Weights of a small GPT-style language model, trained from scratch on English Wikipedia: width 256, 2 heads of 128.
Each number is 128 + 32 x the weight over its row's rms, rounded and kept within 0 to 255. Layers, rows and columns count from 0. Numbers have three digits each. The size before them is the row's rms in percent of the matrix's.

# layer 8 attention value, 256x256, rms 0.0807, rows 51-101, columns 0-127
113:135144133145137070095129091153090188096139096105098129127101087189181120103179095129113153079120122112125141067129028167135070118111156086151159126117160091035143180135170178127136151176111170140174102144140136122087085118111106134122113102134242132110086156134166123150128065149118163078099114150117180114089152108129165082060143100177088165081165128179119149194148190132134147093134
104:130106178129106122168097132126130149148099126108154122148091130102093127108093120097149084178151112104176103137130132125111120113130073140153061123146061096163163117117141151136126095117126103063131129078144128098117111144186116116088194117137144121169131122162149099108087140133112045155104155112137156107177146137066134066169112158126149182123184123180044088111131103096181102169151
119:130145115100139108100100121089140101093164157101161149127106106122109159151132093112098122112136172133132156158112205085081137208159142147103109019146083083190103140105175129120197123150210144197144100103078142085143139127102209154130174120076108134102118078139164111130077190127147122089151120187176119194146176126137117148179112123107129088083102110070126098093120059153140159157124
103:149128176091168132118125142140099208146115140218112129161050144097042106129084111100140163120081129103139125102110188090095187117144107163121143108104091122148147150101130054147130143148144130145121126154089121125173120136170126169058138105124150126087092076162172125119099144118144089102184165118102172131130125177058139101185108127067110151167185120077134142054171098117152109123178
111:099124066191093111077116131114099169160113166067101082136141095177158140142186125149149172072102175183129147103151086167165149083121144077164075159098186117116109203176124146109167135179122091124058101114122138129104086129133152111142084103184156164061128174132106104128123104148089158061102085142103134128156119166110164091128106076123055113126141135128103139166121167142141163122079
111:139109153120114190151169163070129125181082109099149147226145133092133153091100166108109098181121117131140119088129156115104157113128089114090121133106135200132136093129145132127103096059151105146070145101148083152181153133168210090117140098134102156171171157163107166135112147104113113177166113028148152089175087131110091169150139102089144095150133106169180138066168126140091151126128
108:188167131114153141125088105095158195143135154088110104184126094162102099115101147090125090077135071159164150102074173149115179113093184122082126153125141075143127165069151056136109110194118132168110119116120113143115106082101161092108075104104143103093090172100113142130125115146121117136146174155085162109096176137121140117177103144069087138150130085152162108131173154136109187114118
110:112164126171153136214165143084135154115144168130072104131097114117048118141163076132134131136174096082107101138089066196131131111092113116140087141182120120088079114101118136099157155114134055086128128102081176147142063131135080130142088162180101156112088171132084142145136093144119085144183131106086099162096157135122189109143066167105173090130145126051107221142139153145180158165120
092:143171133140115125131136156073162094072140036108161119159149138109122123176117189146176086157144085100116091083092113113201112163116074128078137147095117144118052084178087130091114122140169156101114146088166099098180151113117103110136090137142105098076089100103173116134096079127144175156098072106141149119176116115144139147105156175151129154091147060103164189192134128130088152101097
103:129160146058153180133097106074109174150069125127088115131108059106133165115109149106087112094133111110186127071133119111144190079114132109147088085117126143145167126136111111132118119088159107109178148086139077114128112092138159129170122079090137166035094144165156084159092139134135100114099137104117148104153168144097123154181146115079102155140140145144160147078173108140143132145109
115:123088140139081137124101140107149086126086179135170117076158153120153180127136138134112049191114160126146101107192162084198123160170100107198070102127121168181143094150130172173152091094096060095071136077153097121120114134161105071117152140113041127107170149111132099126147136149133155198059138117159097079115086208184095100146171133097112104125112137135122124125165156101184175147100
111:082075091131159160146173110136129095106105167135139092136191104104136176130098145126140108191123162171119129126147113118144108132140116152157170111126163140147156128117107141160126095009074071129166120148112140135102096117134110151111086119115073188103161143124100126169132122132155144109104136122133122081153094131161097174106154057178148056144170158152082166039112133193189084117126
110:120080147122130091116120085143124127153131113133149161073115125205162124077223045121040083089114131110175134145150113153144080127137174140164120105119157112078116143113143186121127185145159136181182144140133128157099125129097145128147105143193137125165143127074098132154135121158143187162112155144134151108130162080151088119091169105129134156096145130167104074087101154091144172162077
107:152115177087102093085122085107205144129179153111127078080089017162152124168168092150173171072184103148153164150098105166135170136116102139170103160142153108123143107157120119130132140152147133097208108180123106113051121120104115112150089126099190121113110149125094100092108118149105124097131140155100120070072129085142208148155127165109082157110144151110110100116115183134168231122141
102:115135067093120161133084139125136119128110113151126085074134061095135154142159086168072133166207096126173102155138196076156138113110114112152131132090145124105177094150129105140098090058150197118168147119115102170155090145143188101122151167116128153104088109131133102113064166116150119127079126056101140068157109103104099144113174175084108131088103170163155141110182136171083152064109
104:129088119178154141107119088102060139147127127153119122138084166185055098124104104127108103173131151059145108123065081144079087118092098119071125146138075110143105094186118123105172149182131084132130172106150139124103179094141099122114126090138123133104152099139139140134172117103139078111120051179100144173103111167113114094115096115114122206108166072142059111172100141123115136161109
123:119143168146143063123120159133094151128098122139131102140151174164079128098137173081150029093153056148162138121148120171130112136052122129086111184160125153127065127111091121131117123116115089123128181072139098143152068148059136123124053119163107139166132095140111144138124112106122122137192114164114149188122114070092102169089138095148112130157123140159096146115107103158133132213079
107:121117131114147106110135138121134119163058112141175125156085132094166111088119143139095134149139165089094146117119110129127091091160081119124132147128173093126164129094181174183098154086113134143153087155116094122096110087150163143183106168099202133193151121169167154113155117130099083143105120103178171138177139112093128094123074124118134119113126174199121084100078149099094077121117
121:115156167155144082155092149108104159177105169107077130138156131128124128147121129141178105134098128136168170116213095106101129085155145117184120179132135118135160146094122154156168102127114092134071140115096149113114088110188144103107098114142117106056144152111139090162147099155142168064084105100087079137132086149131146078156102121093132092119111133122095132134142117128198145174108
110:127126182077151106045125119103175187150185141159131109163169130147107128134181078131154170117131109138118152136122108168067165075070120134097130105089104137101161154181114129081157147181132127157137094195029145101185170152152138115126158109129141102131127145120098128086153134117134122068209107151093123146125149136137154155181062087087086071139081129073119136070140054168144168070157
116:121149125159083101159099078093141133128151130130100209134138109166179109110191122116068105112133130057116138065103074126152137092150155111156089100190119105095120168123144121128174150137105141141147128076183117095098118147151110139114138103123112121123123127092120039124119102148151154155046145161098164117111108119092112053150125149090181185122145164158141119092160143109100085147054
101:099185083126153179080099133131120100081136115129155168091191188107104155165084114102208092151116082132173129167115187104137116132093094084110142110104125155187147125171127076117106139132145153155086147150069141115153173136103118085116127107115058130083168121119124171121180118137127164142109126102124144128110117168156129153159127066131099087138069120121147092097122119161074174148116
109:099126132099145118108068111170141101162101124168149125099181147076087087122153121136126175148124172128106120200108174118112181113136123104129091081095179130171128091108138104148149165158201110192124082149080161088124155090120216129121177106124140125116145090146107171184070146120140167126132097096112079197174194086145086088129123100135106152132107104094093078106116076143104136177121
109:170148162119089174123133159124121169146086093144086108127071112117043126099181138122093193028112117105108112176178086173168175119116116143176110065095130118119119135082166077120124159184165113141154120133080162115172120102114104135135175115087151126117115130177103144118089177105083126116148139105132147157118174170113133103177121129150105187159135125056098151147174165092122169151149
110:128161194090126106112057085206111146125124090071076197139095116140143118100128101074147129102055103097153174107159135127088089115128152129106049102146097168110160181094190161162148113160186185157124103108139101078124106118085213098097181105107110108169128098159170139140095134121085144109189139120078150164132175031139045096130098167120099136113090183130133131099135137116127106166113
110:125143146107075092093146044170091170122119124200120139150153100169136143122133097136132116193151169104162149113145094115122139103144092119202077070145118106127146134143073143138176146105169111151176055180116119108112156195155123127053171080128104155099106099137123083144104108142163161108086107125122160123105121118101082101109154010143150116106148142134102114072153067126172111103097
113:156125163130153125141132186083098139107150139146148162120109179115220121113109158084117146175064168151091108121130132177146147104090145128118138152094146183125090040129143167089117155085175151086136158137142109174118207143141119154155174144138122164138114141130111097137129113097187116151129154121125138079158171095197130181116119145155184076132117172149135122071124141090094038094175
106:144133146086183130093123144086148184138139074218132131196081156148113089131153113128145142089137099094113144075114118184143118145040145087111131093046076124121124125124106113123182133187164104111151161063163138133111133112168129149128156115150201064073134116120156094123070153103106159148114147122102122178112175114154183147162128129128112158117163085114100150100133122125151152134095
105:166171075090183133121132142109095141090091115159157140103186103172104112141142139115125103166160085091091126108130180068108138166120055131058178118117135115130136127105128122145127140107129170183160124188133120134141144117152150128113143114082134112104131130084125162136082133131149149130133163131152191058213103111092117158109237096164105178161156127153187066131142094147078130072123
116:160099086137123145160177123174125134136160156163069140107048124106109116138080093150089149192155117087135115132137144129103132079135108131136124155147100039116161068135115126149039153096088150068108117160146121175069119149160116150130162165117126121185099156122087099139165095128116072173057144137104118047099101180111101080140133158116162160109140137182155051135145167094138161078110
116:150154171145089157149149148122147122146128143094155113114111104138125145117086048154106138083070145132169137099178123086108131083173167126178090144116169132105129142126152088149084164181147100154121130200126184140104131137135108073102168133127147133074071106088104127159076115181129151123099148141114088149161101166157105067165124175124126121106114132041124108161157149083172200137130
114:154141081102141111135107117126125123075104086125091158126168088114114127130116126108153120165177115119084123092136160083115101175125082121062103081137058130108079064168125147098147104141144152169148111127171071127190148153134145105072177075135095097104112088154190173147112151096125147137142071105071171133174105096094097164172204108153130172132139092086162108168152069147125143076105
108:178089078165129136190083198073064111128152189130097131126101182125174115112129169133103139184142141094186125141121165145122151087126101077145115174146119086160119083171134114099144121068139093142077119111158124182156185123123149126121127100108128186144135110118105126099172133116132079128108144158147119147136166154112139130102126100072162105157123149190093071099123132099133088169170
115:136138100159083085107091115109147132115148156118129121113163132122093111108120097149134128120107122156158096140134158106173145106140175185173170118082173084070044098098150154142145117152175138172122070145091173197152140080113160116133093110131124125115102147131098163127120074147139178101111121112115131116099174145202109101135159101174171080085066120148125128148159147176119137089133
113:141078091148120174125120183120158125165099113148127080152068182137051124100170092154104130134124136080126129120127061227130106120102104158101124104104095164145100157084155096122185156171117068153125142082135170116141102105163136134191129152128134152173138091134084110096087145111065126136216122104116113196137102128112108124136075190050119145128145116076104161160107194131118141131124
106:111224147121127081099162120108114157126110170131153184207141123097107133133113094109137147162084149115135142148129055079049076128173105109163118158160173131079174138117144161126103129052146140115152090175129151093129105067148165098105140112071129107129149130161192172162105080119158159090170129112119137126112076056136137122091115093157177143092106139132116129096146067106155114113130
111:112153125131130143110100118096146189166150131150170069107114089137103132129127122127202197113154087171152135183088117154114165131097156180099198149082177145124130175125142082158134129119141189120098110162100098170152166099126144122192082162094207121187103158132123147104169094119134134104193113096105128139110105082119159160189129131105133085115092183116158162085111165154088123096135
107:106127150150111137091119144112105134123143168152072136068154112167077155152149141136141118104171093111197121163094147178101133096103110071137175095113136136167180113178099081133145130127141107084088184114100167151083107175099127126137098141065127148121163116135126113128134155132081098124091114147112117146060138200124136148108061075102057119104136159096092098129117153153063200170140
107:104090097110099141088132129097149132172110156152142159126171118147167157161105171151101185165151165191130114128123161072166169115186116111134168121056179088100136160174141105143120129159014121111161132173142165123082181135194093115139132120135187120099179115102159150133164127159126150128085191143159124079126147131139182075099110084170130195159167128147132072156101112157118133110172
107:136142149137130147147193172098168147120181093117067137171145142192162120109156122136125114130140101171112158167140135112079111161089100065107100145178115133134131091143120122084048133130065112115113180158148129152074107208166082110135213168192123092156133187080102091132097183126129102178148151136119100102090100115156162119122091133076116157156126114149178065137137142151120166134108
115:175142143150140138119146137138122127173074122139160142156114140163100112138134155150123127075116126118095174150195101110131156152152179151185175126103151160115116137063141102114169142158111134212102089148103106140205151164142128105145057123097085115105151130123107141039165138122129127082145129086143128136097096177077180125145141063085108081169146160119113153099128102106134105099134
107:058156140155148111133107141104098199118114159099114159066181107224128163170173115125127197125063075170102148116159126138142130199078111163123139081102132142106147145173134131124170119166086174095140163077140142084110084117099071134145127106112153123101124120094148141137170197143075152116146090137097151067145132140112153135152157074175112114130174145119132156132115131172129147064112
105:178102127149130146101072087170124125123180202120121088075176128175122146158138046113123119076184120133154150142110138166144126175093151157138189148106114123128121169167110113128151123148106159098116096166105143158125192159109112119117100168158148095169125142093124109058172147128115134111128184123141098115095152114149131135155126144104128114164112158113144139124114117153129115079166
117:166131190151176128108118062100162113090116168116136115137157103170179141151114153120138078126085142176108110144126131104188171128156136119172152102141137109111107075153100127134145115136148084153124145137174116142108163088091071126141051113091123146049109103081153162148164056150160177142051125158088140084119187154216101158103169120171119127133121145159104132134123149126141099129105
109:152099109191134127163080150136093149158097139171118115129170168151119121100182111130121160179137166134141110137106193118088120156117144117119112082141146119153146158093135158148174143099134087170108125096147162133092139147160158128117180121155144143195135092120081144139114168139120104151130137130158158163138121128086137099140134105080156152127141152129124078038108114145118094169103
099:134078127112105171131194120164132130193105134148097080137160169124122143088115180152132088174102137173088128138136132122108192095123158150127153165142158188138146137089113119163141078082046077136105150143109120085086099122137136145175102081148094144169165177105048099139147160109137114170185135079149086131110111130127142197105136106120154133206141133154159096127123116136146073168122
113:104083144071165124139083150181135087093176154134130115128135202079149130113120099149167108171101179157090154161138145121100136158177107145167090169160145189139114094099122163140174137110188095141111107155121121107115151115092163160095143073182124166114108092136064103152071086130159123104149072157172072154141176092160107149116164122127135095109082062157123122114154123169157121156155
107:088073108144171132120168081122130122156078099150114131177123144110117121133107128131131109170118233151092137059143071121101131124182082131144141135089156152125106174160149120144150100115094160175161161108122155084108098097170138143081133092124117167091133109147184093156093153116148141089135111095091151180157099127118081157062123102088152088132177125111117119147112097166116050153079
115:126134106108166154126152136178107139204127093116173122185102123099116127076115142132096151152123184160149182141167138093075161094170146145078158154136151084139128127043098134119088127155126156208172130155108148185129180139160166132163150124099140153154108160119125099140157140159185079079132176133175100130184132131125070129165120112126166114152096141157157102149088060063124089097091
107:148199067128091121106119106115086195141174112114093167164174121127122121105148151078128122075171093128167149127125142150144177080082175116110123176146124084106072169060137126088182122131104171165102142117115089135156116144153141124171145118156125098100154202103089036073173129161153152118099127102109091133084119130117183139194139112102172150138090106168188152159144068130126128085068
112:127145151137101038116173154187066162127124090163163094122072157144120116068126127141091148155122095109139122134168096112090139151129127131060167143157101108125068123152160097119100145154128187147140102142120125164109150164107115133127075110152095157145133115148129162109153058118144110128134115137079128130184126139094066157136069072098119211155164091096143103158126149053127159104079